Weights of a small transformer language model.
Training: 142M tokens, 4334 steps.
Each number is 128 + 32 x the weight over its row's rms, rounded and kept within 0 to 255. Layers, rows and columns count from 0. The size above them is the row's rms in percent of the matrix's.

# layer 5 MLP down, 96x384, rms 0.196, rows 0-71, columns 192-287
size [ 99 104  98  91  89  96  86  94  89 105  97  93 109  98  97 171  92 105  99  92 120 133 103 107  92 100 105  96  87  91  93  94 106 100  95  98  97  89 103 102  96 118  96  96  96  98  98 102  95 104  87 103  89  93 110  98  96  98  91  99 119  92 100  93  87 101 111 100  95  97  97 103]
[[158  73 138  81 103 209 146 151 138 200 155 174 123 139 131 116  86 108 124 129 112 118 149 159 157 111 123 126 118 210  81 183 152 109 126  82 156 163  96 100 108  90 151 166 149 147 150  85  98 144 112 204  84 131 141 136 109 145 103 104 155  94 158  56 141 141 177 138 136 112 143 121 120 132 159 133 181 154 163 141  83  62 172  94 156 165  86 131 150 122 177 121 111 117 255 149]
 [146  80  98 164 108 128 138  98 160 207 158 179 143 152 135 119 122 152 121 145 147 168  99 153 162 126 165 152 156 161 139 113 133 105 178 122 136 127 117 205 112 174  82 148 156 135 114 121 132 166 152 126 126 127 126 182 153 123 198 134 168  44  89 134 149 121 106 143 137 160 141 148  91 152 145 157 159 193 119 161 144  96 113 115 144 120 153 127 111 185 178 134 127 162 122 139]
 [151  85 128 138 151 103 152 173 154 107 135 117 117 110 124 174 163 164 119 160 184 179 137 143  81 158 196 110 125 156 103 145 100 175 165 157 128 142 125 117 153 155 179 130 156 148 133 139  81 106 128 160 143 127 168 133 119 191 130 132 114 160 197 156 110  89  61 126 130 115 136 133 203 150  79 118 115 103 145 179  65 166 143 191 124 169 103 153 153 100 148 104 124 164 210 147]
 [108 118 132  78  83  44 135 151 145 124 145 110 148 131 121 133 123 107 105 170 112 137  85 121  83 101 172 118 164 138 171 112  69 146 138 168 116 202 131  93 123 184 134 103 106 160 150 161 133 140  97 161 173 198 117 122 162 127 108  92 150 128 109 101 139 152  58  84  86  72 135 102  78 105 139 137 131 216 114 155  73 126 116 123 150 140  95 105 175 113 121 119 149 196 109 160]
 [107 165 113 128 118 123 131 161  83 120 101  93 178 111 163 142 140 103 128 183 131  91 113 148  30 123 191 121 146 106 109 153 156  94 127 149  95  91 159  84  70 118 142 129 107 126 154 120  90  98 192 205  77 110 136 159  97 109 146 165 135  67 150 115 167 142 169 113  99 135 121 114  81 137 143  85  76 111 129 130 120 184 198  95 121  96  94  73 139 152 112  91 155 132 140  93]
 [ 92 133  80  87 138 162 140 192 126 171 128  86 146 127 148 106 140  93 105  96 186 134 142 115 114 118 162  90 199 124  73 193 108 159 139 109 109  89 102 110  95 125 123 135 133 158 117 143  89 163 159 116  73 122 155 113  80 120 119 152 172 104  80 137  89 108 152 115 132 144 151 136  84 107  90  75 141 120 131 154 176 152 147 130 131  76 156  59 155 133 119 108 127 108 183 102]
 [167 140  99 137  63  33 142 149  95 165 140 122 101 153  99  82  55 142  60 151 105  95 118 122 129  85 106  83 114 126 135  98  98 153 159 151  78 108 170 171 142  60 165 150  48 172 145 132 124 117 199  83 132 103  49 114 119 136 117 156 165 121 111 127 120 139 107  95 157  89 131 100  75  91 153 146 127 143 132 116 158 125 154 100  93 114 146 160 105  57  29 159 143 137 129 126]
 [116 127  58  94 185 109 163  90 106  93 176 101 128 194 114  73 138  98 136 151 104 114 132 169 111 108  47 115 122 128 156 120 120 105  97 149 136 100  98 117  99  94  90 118 136 144 169  66 131  63 131 133 147 164 139  56 128 130 104  87 107 108  90 121 134 164 164 111 116 141  92  78 154 108 109 195 107 129  76 122 130  98 172 140 169 117 130 146 140 163 161 125 130 146 128 133]
 [208  99 167 181  82 172 116 136 154 126  90 117 171 111 115 155 167 127 129  94 137 108 134 171 149 117 154 121 133 170 176 149 129 121 140 153 156 108 189 183 128 126 127 146 157 118 129 198 140 174 133  80  95 102 143 124 130 157 147 163 116 119  91 141 187  55  86 104 133 105 163 176 148 151 124  81 130 149 132 148 139  78 157 109 139 165 160 109  84 183  82 100 100  78  82 123]
 [ 97  94 121 113 164  89 163  88 106  97 100 110  93 132 140 174 150 127 136 146 155 135 162 120 189 150 145 109 171  60  73 112 143 148  99 119 130 138 167  76 129  65 110  60 161 118 100 167 144 114 151 132 126 163 138 135 128 135  85 117  76 155 102 154 148 111 173 143 154 139 163 141 151 110  83 118 105 124 170  84  98 196 133 135 139 128 154 141 122 122 126 134 132  93  93 104]
 [ 43 142 166 127  99 115 105 118 129 133 145 203 162 122 145 118  70 187 107 112  95 165  86 164 115 138 124 124 129 158 121 171 114 113 151 132 103 148 162 210 136 144 105 138 108 182 140 123  66 118 123 168 130 153 158 166 141 129 181 111 163  99 112 104 127 131 164  69  97 136  88 129 142 131 128 142 131 106 109 135  97 130 114 107  63 123 163 123  91  83 117 102 108 128 136 120]
 [137 100 146 124 183  73 123 130 174 106 101 123  86 108  91 120 166 149 148 124 116 143 134 163 154 172 129 142 100 120 127  63 204 165 103 183 142  62 110 142  60  94  94 115 171 104 139 105 135 143 125  71 101 146 213  93  97 125 134  97 131 148 149 150 139 147  94 171  47 152 196 121 147 101 138 101  98 100 187 159 132 134 212 168 138 156  83 139  91 143 140  76 162  97 143 136]
 [ 62 147 207 124 161  99  94 120 146 130 135 126 155 135 116 136 134 145 104 140  89 134 153 131 102 153 178  88 112 140 140 109 107  88  97 103 163 119 120 165 135  95 118 136 124 108 173 152 158 149 106  98 163 114 151 103 115  80 113 136 145 155 172 113  72 109 228 123 160 108 112 148 177 151 113 173 136  99 135 112  94 163 102 159 147 157 129 136 119 122 142 108 183  91  86 152]
 [138 143 199 120 129 109 101 129 120 147 122 122 132 160 154 169 146 107 155 199 132 151 139 100 101 145 145 117 108 104 159 114  94 147 155  80 161 167  73  75 112  46 117 126 161  83 166 133 137 106 108 116 148 162 118 108 127 157  35 125  80 124 105 147 126 157 171 121 125 129 177 132 122 147 111  93 112 133 131 175 168 105 114 127 142 157  58  67 159 169  91 132 134 124  79 102]
 [140 133 125 120 144 120 102 125 141  59  82 138 148  76 169 151 142 139 157 138 151 142 112  97  62 101  88 177  90 107  99 117 118 135 109  58 143  41 126 124 132 113 145 110 150  76 109  83 157  95 108  85 142 157  92  75 122 118 141 145  77 140 101 142 158 148 136 179  80 137 148 106 138  79 121  57  64 132 189 116  99 146  94 135 180 112 144 109 137  67 124 126 125 153 139 147]
 [ 75 149 127  35 133 186 106 101 161  77 113 122 114 135 110 131 126 137 139 132 125 129 124  71 172 135 152 177  70  89 118 116 128 142 118 123 165  98 181 172 132 150 124  88 111 142 121 126 147 144 136 134 142 108 120 130 108 161 114 163  45 139 145 144  97 145 125 147 111  79 127 163 129 124 112  99  43 141 117  99 121 112 124 122 162 152 149  73  88 134 123 107 114 163 155 150]
 [ 88 151 122  82 101 236 173 132 151  94  97 111 108 115  85 138 132 162  86 162 197 153  87  90 168 115 142  93  90  72 169 164 135 129 122 113 104 177 135 187 108 105  93  51 113 115 196 148 102 126 136 180 132 113 117 174 121 125 118 140  79 150  78 180 100  78 107  88 126 119 115  97 110 143 104 124 108 107  68  88 133 117 120 174 120 177 114 133 110 164 121 103  80 107 179  78]
 [159  75 104 132 159 194 145 217 115  89 125 155 146 112 154 158 169 148 141 132  87 127 118 145 155 151 135 155 135 195 123 115 153 167 110 122 169 156 158 218 132 137 122  98 107 133 138  88 183 170  91 112 183 152 111 116 136 180  73 136  64 182 110 145 113 148  83  98 148 135  85 203 187  99 125 168  65 102 151 102 111 102 126 141 134 138 128 171  91 159 111 162 133 174 157 142]
 [156 161 102 114 167 127 202 117 139 101 154 117  86 133 113 120 161 110 158 140  76 118 134 119 164 140  92  91 150 128  92  84 115 127 112 109 162 112 151 129 123 110 119  84 122  92 123 127 135  54 186  90 146  89 117 129 129 153  74 144 132 127 155 165 159 124  75  81 159 133 137 149 119 196  97 116 119 126 140  95 139 128 128 145 160 151  70 108  98 112 109  99 137 154 109  86]
 [157 125 154 100 129 114 139 112  59 127 118 123 112 136 146 122 116 161 130 113 193 126 111 158 150 129 144 129 121 153 107 176 161 124 137 144  80 173  94  92 164 147 103 157 134 138  81 107 105 123 245 132 184 184 148  77  85 112 168  97 158  88 110 115 142 221 157 127  86 152 102 126 127 144 154 113 133 139 159 129 119 123  98  82  82 117 147 150 138 119 109 132 165 165 119 124]
 [201 132 178 114  91 163  92  82 111 159 152 159  86  84 144  77  74 126  90 150 125 131  97 158 140 140 164 174 126 182 103 131 114 146 165  99  60 146 101 133  92  78 120 202 114  99 138 143 124 201 122  94 111  91 111 152 107 156 155  88 214  83 146 145 147 166 104  94 156 147 125  87 106  89 112 139 157  80 115 110 102 111  98 125 116 107 103 116  84 131 154 112 114 143 101 102]
 [ 65 167 107 108 143 107 123 137  98  48 149  86 156 120 115  78 159  70 118 115  94  95 123  62 111  99 138  98  73  86 135 119 111 135  70 131 128  96 117 138 114 177 135 100  91 102  44  74 126  92 104 140 116  69  67  90 125 127  99 149 120 148  79  91  75 172 216 156 156 103 173 136 141 145  86 129  92 108 109 121 125 143 116  96 111 113 130  83 147 102 112 116 130 126 142  89]
 [113 180 147  84 152 117  76 121  66 121 140 101  92 145  93 140 157  84 148  91  92 103 113 127 148 100 155  98  82 125  84 106  90 160 163 158 155 123  95 104 155 130 129  71 131 166 118 175 140 139 115  85 164 151 141  82 102 133 106 167 138 112 114 138 112 110 105 135 107 103  87 145 134 143  65 136  82 150 143  92 195 113 152 118 143  91 141  81 155 158 124 121 108 150  95 108]
 [162 142 180 128 110 108 133 138 134 130 151 114 101 129  97  87 112 148  89 114 182 124 103 182 156 128 153 177 141 129 106  71 151 125 160 136 123  81 143 148  95 129  66 141 130 149 175  89 114 134 153 112 131  99 153 170 141 122 152 109 188 128  97 109  82 137 157  97 156  96 111 153 104 132  98 120 175 157 163 129 110 129 127 101  88  90  93 152 107 105  97  99 124  79 121 138]
 [160 126 150 123 143 154 104 135 178 120 127 172 150 142 214 142 114 125 135 144 171 180  78 147  90 139 140 130  79 101 160 140 135 105  97 142 127 161 101  87 165 157 105  93  91 119 137 168 135 116 149 163 142 178 141  91  79 108 129 150  90 117 131 129 194  93 163  80  93 148 109 148 112 135 127 198  86 143  87 144 140  88 112 131 118  99  95 106  97 173 174 152 155  84 230 135]
 [161  85 149 127 144 182 125 125 126 157 109  91 144 123 183 103 126 164 178 123 147 132  94 126 145 156  59 145  89 144  89 149 149 146 128 116 134 127 132 101 148 133 134 157 111  42 135 119 119 114 147  96 156 128 152 159 145 174 176 145 141 144 154 165 126 111 217 188 156 198  94 153 157 108 128 132 109 150 118 176 109 178 152  77 131 132 159 141 202 120 116 147 108 180  96 134]
 [171 158 152 122 149  50 144 152 161  75 135  90 103 125 120 134 171 124 124 122  97 125 162 122 100 165 144 197  90 107 137 146 119 137  65 111 143 154 140 136 101 128 159 111  95  97 121 183 160  77 112 101 140 134 116 106 108 147 136 131  71 173 146 169 177 139  75 159  94 145 146 132 171 135 124 126 110 150 115 150  90 128 127 156 134 152 189 110 163 122 126 111 148 186 162 120]
 [156 126  82 156 152 119 104  98 133 105 129 115 122 143 104  98  96 108 119 149 169  77  82  68  82 114 126 111 129 183  97 155 159 132 125 114 106 121 152 159  81 117 158 125 139 183 147 132  90  60 134  88 150 167 168 112  84 141 131 134 114  61 128 131 157 126 131 135 190 106 110 123 134 158 145 145 161 112 153 134 105 112 149  89 116 142 144 131 137 136 132 160 108  64  89 140]
 [168 171 123  69 114 125 103  72 101 147 165 169  87 116 103 122 140 113 173 128 176  99 109  89 105 161 159 146 119 123 173 110 170 160 116 116 111  96 118  60 133  85  78 106  65  34 154  86 134  23 161  82 107 142 114  93  97 143 168 115 130 111 138 125 134 152 176 171  78 143 123  91 121 150 126  79 153 158 112  53 131  83 182 155 126 132 153 139 138 117 144  85 136 134 124 124]
 [154 137 136 156  74 119  76 103 133 165 147 162 132 122  59 110 123 158 136 164  99 158 113 135  76 190 115 142 125 176 156 190  65 181 135  94 128  80 111 139  72 168  83 154 103 107 152  81 132 141 133 100 125 154  64 155 144 182 158 110 195 123 150 102 140 134 131 115 102 135 106 155 106 113 166 122 154 114 103 105 154 149 126 105 130  96  82 179 131 189 135 131 168 128 150 105]
 [152 108  46 134 142  27 112 147 142  91 202 107  64 122 163  83 106 123 126 198 180 121 125 131  95  96 208  93 170 166  83 147 108 171 143 133 147 128  97 144 156 136 139 158  83 170 122 121 150 134 102 124 136 137 120 105 135 155 133 145 149  99 158  80 136 113  86 107 120 119 168  75  81 151 141 178 160 126 115 147  98 107 177 125  87 111  98 173 172 170 167 123 130 107  97 134]
 [153 114 158 154 145 113 107 105 135 154  84 118  87  93 144 126 107 140 112 145  96 110  88 139  76  96 174  86 149 120 119  87 126  58 127 109 131 134 136 123 138  96 117 139 193  99 121  91 121  81 123 151 149  76 199 136 139 130 136 115 144 111 102 142  91 111 118 110  76 119 163  99 101 106 122  88 131 155 154 147  72  98  90 148 138 139 109 103 184 106  92 131  97  50 132  76]
 [146 125 119 142  94 145 140  99 130 115  73 133  69 122  74  97 132 174 108 114 104 172 110 149 138  96 163  67 117 103 180 154 184 117  85 105 113 107 147 185 118  64 131 106  86  70 135 102 102 182  76 129  94 132 168 170 109  94  88 139 121 115 117 167 126 143 115 155 131 135 118 103  95  93 154  98 108 107 113  88 118 164  95  86 104  98 105 138 126 150 139 108 100 101 124  92]
 [207 107 123 164 169 128 106 106  77 152 136 169 138 179 152 135  91 158 105  99  92 114 168 119 179 141 185  66 172 187 175 120 171 109  99  89 100  75 134 157  56 114  88 155 127 169 115 145  77  98 169 109 113  91 127  88 139  96 148 105 137  91  68 140 130 101 103  97 148 129  82 127 125 142  54 128 124  98 117 158  90 124 101  86  95 181 143 152 117 143 168 103 135 140 203  96]
 [156 117 179 147  97 146  94 127 159 164 143 210 132 120 110 136  89 120 154  98 176  95 128 140 120 202 165 121 146 179 104 151 172 140  73 136 160 116  79 122 158 171  94 198 198 138 123 131 126 124 125 164 134 118 115 179 154  95 170 135 159 119 142 144 189 109 183 108 107 109 122 189 139  87 104 175 167 195 123  84 120 108 129 139 138 159 138 161 125 134 126  88 122 132 194 135]
 [137 127 116 143  97  99 164 170 132  64 146 119 163 130 142 106  97 115 142 111 190 177  79 145 105 152 139 158 112 127 136 145 129 162 138  78 182 158 120 130 105  92 126 117 133 240  67  95 127 154 108 119  80 123 157  74 152 117 145 126 146 138 135 145 210 123 137 131 119 154 178 124 129 104 116 161 130 165 100  71  93  67 148  92 106 103 148 139 103 163 164 108  92 132 200 143]
 [139 155 126 132  94 122 173  97 112 101 156 102 145 107 116 101 133 149 172 164 162 105 120 123 196 114  91 179  95 118 122  97 110 144 130 146 130  43 206 107 149 107  93  81 124 107 135 101 174  65  98 139 173 178 109  87 143 164 126 124  89 109  97 158 127 149 131 128 154 150  73 169 110 130 150 121  64 147 160 143 177 122  74  98 221 111 150 107 145 111 100 176 156 114 146 111]
 [133 122 109 154 103 147 172 180 152 124 121 175  97  79 124 119  74 124 114 113 118 154  71 159 133  91 114 156 147 123  75 130  80  47 146  63 126 176 102 101 116 105 117 110 121 132 147  51 136 128 107 192  68 167 170 137 115  91 140 104 177 108 149 126 142 167  91  87  27 143  80  81  88 141 164 140 136 134 113  89 103 119 112 126  92  87 143 120  99  84 145 116 108 154 235 163]
 [190  65 205 133 152 141 148 215 107 156 147 181  92 159 105 106 108 143 121 147 179 114 141 156 137  87 164 150 128 174 132 128 145  99 139 139 136  98 144 125 100  93 118 172  72 142 160 150 116 208 109 107 139 111 163 127 133 136 163 158 136 132 113 128 177 107 163 155 124 126 136 121 153 159 125 197  96 132 181 175 114 116 186 131 139 175 131 147 150 103 125 158 143 188 146 158]
 [159 208 140 116 150 142 145  93  84 148  94  94  90 129 147 158 108  90 111 122 123 103  92 124 120 130 147 130  63  92 119 149 113 144 131  75 105 141  70 167 130 159 146 108 176  68 141 164  94 183 133  79 155  94 101 157 164 158 123 126 105 122 138 153 151  74  53 114 120 158 117 160  90 118  77  92 107 154 145 120 111 126  75 114 105 113  94  65  71  98 130 148  95 135 123 107]
 [106 140 147 135 119 138 124 123  82 161 129 147  72  88  83 146 101 162 100 111 111 101 110 133 140 121 116 144 143 148 123 166 151 100 149 155  69 122 103  87 107  94 113 102  80 128 185 132  61  77 152  76 117 151 107 141  41  45  81 101 144 135 129 108 176 141 177 159 128 151 114 106  81 180 141  66 124  56 127 212 123 121 138  86 104 144 169 135 198 163 157 130  98 116  81 153]
 [125  57 139 163 136 193 127 116  97 147 102 191 115 122 146 116 100 134  99 146 196 141 172 157 113 123 163 162 166 116 136 180 152  91 121  96 124 167 100 183  86 147 138 181 150 117  69 112 131 123 124 150  89  88 112 121 139 130 234  75 150 103 144 112 117 145 126 130 131 179 164  89 104 160 131 126 173 171 104 128 131 124 140 102 113 158 120 153 156 106 211 165 107  76 199 106]
 [ 85 156 108 109  96 134  95 103  51 114 124  68 135  89 115 133 134 196 122  87  74 132 138 138 134 148  96 113 138 111 200 116 144 129 129 120 120 192 134 115 174 133  72 136  99 110  98 131 109 114 220 115 143 145 129  99 118 145 130  75 124 160 149 107 145 167 145 127 180 137 113  46 128 149 155  98 168 109  98 120  86  94 194 145 108 122 143 186  77 107 113  95 190 160 197 136]
 [134 121 153  95 147 131 111 149 130 136 154 139 152 129 136 129 151 132 137 169 162 138 125 169 174  99 119 146 134 117 112 123 130  97 102 130 137 145 173  88 142 146 177 128 171 162  77 108 148 150 164 164  88 122 119 127 122 135 170 127 146  96 115  82 158 191  90 128 127  98 182 122 101 130 148 134 160 170 138  90 124 152 113 129 109 187 120 144 198  91 117 138 133 156 131 134]
 [115 130 113 177 131 140 114 155 142  85 161  93  73 155 166 159 138  82 157 127 183 126 165  88 118 104  49 147 155 103 106 161 133 172 113 141 134 143 137 109 105 137 182  41 137 113 111 141  80 132 158 149 112  95 152 110 126  91  62 139 125 138 121 125 126 169  71 153 192 154 176  94 127 132 150 138 131 121 173 129 164 160 127 108 110 135 187 102 131  78  89 153 144 148 122 162]
 [128 122  65 182 113 129 108 189 139 117  76 142 119  98 105 102 149 119 155 103 153  98 174 140 136 167 230  93 113 103 139 120  83  65 119 163 181  83  70 148  90 182  57  99  89 136 188 164 164  89 131  94 155 137  98  65 143 137 101 121 117 135 142 147 188 133 134  83  88 169 100 121 151  72 182 116 101  94  97  51 116 134  99 130 156 103 115 144 200  86 122 150 177 111 108 166]
 [120 104 162 110  92 172 129  85 149 111 127 100 201 158  70 122 164 132 168 107 128  84 100 167 122 124 154 152  99 167 157 160 105 129 149 211 156 109 135 110 160 137 193 139 119 163 140 159 138 156 128 122 208 110  92 136 153 135 163 192 114 103 153 119  90 184  84 142  91 180 138 123 141  90 153 145 134 202 135 110 133  77 132 109 134 142 139 136 163  91 109 132 119 134 120 107]
 [147 126  77 195 155 139  96 122 156 120 144 114 105  81 104 109 120 127 181 105 105 146 121 118  74 167 107 115 134 147 171 184 131 114 106 216 140 136  55  78 151 118  34 124 135 166 189  99 133  90 177  87  45 133 120 106  95 150 135 142  75 125 130 159 162  78 112 157 119 141 147 114 155 146 109 115 135 151 117 176 150 113 162 127 154 149 117 122 122 102 116 184 136 110 187 115]
 [185 116 108 160 155  84  76 113 158 102 102 186 150 120 121 146 103 148 190 161  82 152 173 140 201 157 151 185 120 159  77 183 135  79 146 153 161 150 136 127 160 116  62 115 107 145  82 133 167  83 200 136 143 139 112 160 104 196 147 141 142 145 137  92 138  53 162 167 136 180  89 122 147 135 175 109 124  99 156 150 110 189 135 154 128 136 174 190 115 129 135 141 210 141 123 157]
 [152 125 150 115 124 139 117 195 139 118 149 157  99 134 122 110  92 117 107 152  89 105 122 135 118 113 108 125 162 144 156 118 137 177 104 130  89 138 126 156 112 134 111 123 168 161  95 139  72 117 132  83  86 127 171  78  89 168 125 136 116  98 180 168 123 132  71 127 162 117 189 136 153 108 184  94  98 129  85 169 167 126 158 100 133 138 155  91 169 111 150 181  75 115 156  75]
 [124 123 157 110 186 100 117 138 112  86 149  93 124 135 124 115 142 131 124 151  76  52 153 144 185 149  89 108 163 141 169  88 133 138 117 128 145 130  96 183  72 180 144  69 129 135 107 160  98 115 167 154 127 133 119 185 113 117 122 114 130 117  99 202 154 179  96 148 112 147 133 158 122 143 126 169  79 164 174 137 103 132 137 119 133 104  85 100 198 116 135 119 117  66 177 178]
 [131 104 170 115 100 147 113 118  81 165 143 167 102 114 161 112  79 121  93 138 113  77  83 115 165  62 134 149 103 142 102 163 111 136 170 150  90 147 124 162 157 200 123 119 164 118 105 143  74 134 179 112 145 144  94 160 114 141 131  87 168  60 109 123  90  84 188 179 162 126  98 130 109 162 141 121 151 152 145 174 123 184 130 109  89  76 126 152 130 146 132 139 162 135 107 103]
 [172 134 154 108 116 142 110 110 105 147 114 122 136  65  81 168 121  84 138 130  60 133 101 183  99 134 125 149 132 117  93 132 132 146 125  85 135 111 129 150  94  95 127 144  39 116  93  99  96 103 125  87 114 104 132  91 115 119 143  81 146  73 164 113 167 102 120 116 152 126  81  83 115 122  88 132 127 148 121  94 173 137  91  76 114  99 138 120  81 137 118  57 108 162 115 142]
 [138 151 158 157 116 127  98 154 156 161  85  94 121 129 177 143 123 173 137 161 174  65 125  87  91 152 114 162 140 183 166 130 179 150 143 167 169 146 120 121 157 146 133  80  89 103 104 165 157 168 114 122 120 150 100  78 119 158 100 150 110 114 122 144  68 163 122 167 175 117 150 122 132 119  92  98 138 165 117 137 150 163 120 151 139  94 135 118 138  90 102 143 142 114 130 103]
 [156 178 122 127 129 171 128 126 104 131 139 112  71  65 127 122 172  99 144  53  78 146 113 149 108 158 150 145 108 121  37 101  95 155 120 107 157  77 121 101 125 105 118  78 162 127 150 118 152 104 139  94 194 137 130 136 148  79  92 196 105 141 112 127 169  88 134 145 113 190 116 151 115 134 110 135 100 103 154  97 133 123 127 177 185 117 169 127 105 168  67 145  72 180 109 142]
 [140  87  25 144 140 120  84  92 151 162  69  86 123 176 131 108 169 158 178 168 147 135 122 173 122 128 150 117 169 143  80  82 140 155 124 136 137 117 123 101 126 111 154 119  86 174 142 122 147 175 107 102 131 144 137  46 117 167 164 194 124 129 128 103 221 143 168  70 122 164 115 129 139 117 180 163 124  73 151 148  69 112 219 154 143  93 200 146 152 140 162 133 144 117 127 131]
 [130 103 131 127 134 148  67 150 138 148 120 142  96  45  61  89 149 167 163 153 172 160  91 147 127  97  91  95 167 125  82  84 171 153 101 113 124 176 133 157 119 150 154 131 149 123 108 158 132 140 130 188 168 165 169  97 143 146 148 134 138 133 131 160  91 131  84 142 149 176 129 103 144  60 133 146 138  77 139 163 118 170  99 130 125 149 153 109 105  84 165 134 156  73 172 154]
 [121 122 151 180 112 157 141 153 107 140 145 159 114 178 190 155 120 101 102 176 121  93 149 122 103 148 204  94 131 123 132 157 130 142 147 120  80 124 149 115 100 103  75 143  86  66 143 119 111 153 161 129 122  98  82 152 147 122 132  92 163 135 129 117 161 196 124 140 115 146 149 126 154  73 159 140 184 124  95  89 107 110 163 116 159 165  71 110 105 107 159 129 168 125 193  48]
 [117 142 129 136 111 102  84 107 102 138 162 101 148 163 153 122 130  87 131 146 130 125 150 126  41 158 170 107 144 101 110 141 164 199 147 144 168 153  99  80 150 152 124 132 179  92 204  83 137 101 122 146 112 114 158  79 187 168 141 146 160 127 142 116 143 197 189  93 134 107 131 153 121 127  91 140 162 155  78 148 181 159 193 115 137 161 130 126 178 136 159 185 170 103 226 160]
 [118 143 161 151 156  59 159 112  83 104 140 109  77 125 165 151 148  71 114 122  95 121 131  85 126 137  53  76 165 123  51  81 132 119  97 120 150 130  89  99 139 135  97 106 148 111 125  83 142 126 117  83 127 122  64 151 136 148 128 152 151 127 126 115  76  84 135 118 122 117 115  83 129 115 115 118 138  78  97 119 139  82 128 127 157 139 184  99 122 129  89 102 139 126 145 136]
 [156 148 110  90 136  73 160 114 138 115 119  72  92 188 126 139 161 146 170 118  82 129 128  95 113 152 182 157  78  95  84 141  65 180 131 113 190 101 121  88 154 189 144 100 143 164 100 162 144 118 101 121 158 133 117 154 170 128  80 177 105 156 136 131 160  59 133 185  64 144 121 175 125 140 107 108  80 110 114 129  99 142  95 147 204 137 119 145 130  86  75 147 144 147 105 123]
 [126 114 112 155 120 146 180 119 110 151 153  94  92 157 138 136 120 151 120 125 116 126 100 159 154  94 161  53 152 158 149 153 100 112 155 173 125 113 146 137 135 139 117 134  80 164 100 134  88  77  46 145  97  53 156  70 134 135  65  97 160  89 147 157 100 120 107 158 142 120 121 127 107 175 125 135 186 138 127 198 119 106 139 134 136 100  83 127 106  50 110 130 119  56  62 133]
 [ 74 138 174 104  84 130 124 141 186 143 160 124 103 137  84 120 121 117 115 113  61 157 102 128 146 111  88 107  93 124  77 115 151 118 150 148 133 129 166 155 105  96 144 115  99  96 129 129 118 198  47  84 101 124 160 130  93 152 112 132 130 136  94  70  85  77 131 142 112 167 117 125 123  42 141  91 135 142 132 137 151 129 107 128 128 102 112 126 125 217 160 104 113 100 153 101]
 [ 93 143 124 114 127 127 197 143 114 110 108  72 127 107  52 121 142 120 109 115 148 101 122 158  92  90 174 141 135 104  95 138  95 129  71 162 157 116  89 108  63 185  78 126 154 156 151 190 126 160  87 109 167 115  97 108 104 145 170 143 118 122 114 113 100 169 173 125 134 126  96 125 135 122 200 174 151  92 182  49 157 146 196 122 119  88 156 118 121  93  74  90 123 151  87 169]
 [131 142 183 201  98  55 149 104 120  90 129  98 146 155  90 158 105 104 119  97 113 121 112 129  66 101 138 145 132 118 153 163  95 107 128 135  77 116  93  84 109 138 109  97 127 166 141 132 104 121 121 153 130 187 117 157  92 102 141  82 126 107 167 133 141 187 148 166 154 137 126 144  89 124 111 128 108 124 110  92 146 168 107 109 137 102 145 100 148 203 125 119 121 145 113 131]
 [ 74 116 149 138 123 150 134 149 197 152 120 119 128 123 143 109 139  98 147 111  88 179 131 157 147 179 135 127 162 135 132 101 142 137 121 152 122 177 128 128  96 117 148 122 131 168 150 118 129  98 178  79 152 123 136 143  89 103 102 178  98 124 185 142  89  88  93 119 213 142 143 112 134 122 134 134 115 148 149 123 167 134 172 146 116 185 155 168  85 181 148 119 165  79 144 175]
 [135 117 142 126  98 111  91 175 116 160 105 143 133 129 119 131 149 134 130 111  45 106 149 166 140 159 163 113 156 166 183 136 101  91 154 161 118 113 142 141 171 114  67 146 108  92 151 148 114 120 196 107 161 120 170 140 142 112 129 114 180 102 110 123 161  84 203 140 121 112 162 162 166  96  64 170 173  86 168 117 141 149  94 130 116 154 112 168  77 138  84 116 173  62  66 124]
 [141 142  92 119 152  65  84 114 125 123  90 128 155 129 121 152 180 189 185 145  67 138 144 129 130 124  38 130 150 172 100 101 123 113 102 134 182 156 171 157 170  46  82 122 111 122 124 114 150 106 180 173 124 161  98 145  95 124 130 134  95 154 127 165 159 198 162 131 130 152 133 166 184 166 132  80 162 106 109 158 116 164  80 182 177 142 118 108 124 160 126 101 128 148  76 145]
 [ 87 121 151 112 112  99  81 164 126 167  94 147  94 119 119 173 125 143 144 107 115 147 122 118 123 138 159 101 175 128 155 190 156 132 185  90 100 166  62  84 139  54 168 108  96  81 113 102 104 186 172 152 141  87 134 117 170 188  78 103 198 129 151 141 142  93 179 133 113 158 135  92 113  97 123 123 202 172  84 120 143 116 118 143 122 117 126 186 181  86 170 142 120 120 114  76]
 [146 151 106 176 166 102 111  83 129 116 121 109 160  96 127 100 154 149 148 111  63 141 152  52 135 152 131 118 146 112 144 113 180 147  92 148 176 181 144 112 169 123 149  73 150 130 117 127 133 129 123 166 152 134 144 142 113 108  78 104  86 120 132 163 154 217 105 140 157 150 175  88 120 172 178 116 150 151  78 126  92 160 140 178 120 138  29  99 159 154 164 137  95 132 154  99]
 [ 95 162 179 149 134 140 109 132 110 116 116 116  69  92 155 114 116 106 123  87 149  91 132 130  75 148 164 156 150 159  80  84 134  98 117  89 135  88  84  81 115 126 139 131  96  97 132 148 176  98 117 127 157 157  73 170  96 126 153 140 144 100 126 110  92  46 156  94  85 121 198 108  99 109 127 100 136  74 106  66 107 193 137 116 132 116 140 140 136 149  98 106 158 117  68 129]
 [106  80 121 146 179 110 125 132 120 110 147 161 147 135 138 180 160 173 171 147 118 124 160  89 191 125 120 118 131 105 100 142 166 145 106 144 103 134 123 156 104 147 118 112 182 158 145 123 126 107 128 150 119 120 107  99  74 168  93 115  58 118 132  77 189 170 154  71  79 138  67 120 111  45 106 165 102  87 163 117 108 121 118 125 133  87 109 139  77 148 134 141 119 170 153 137]]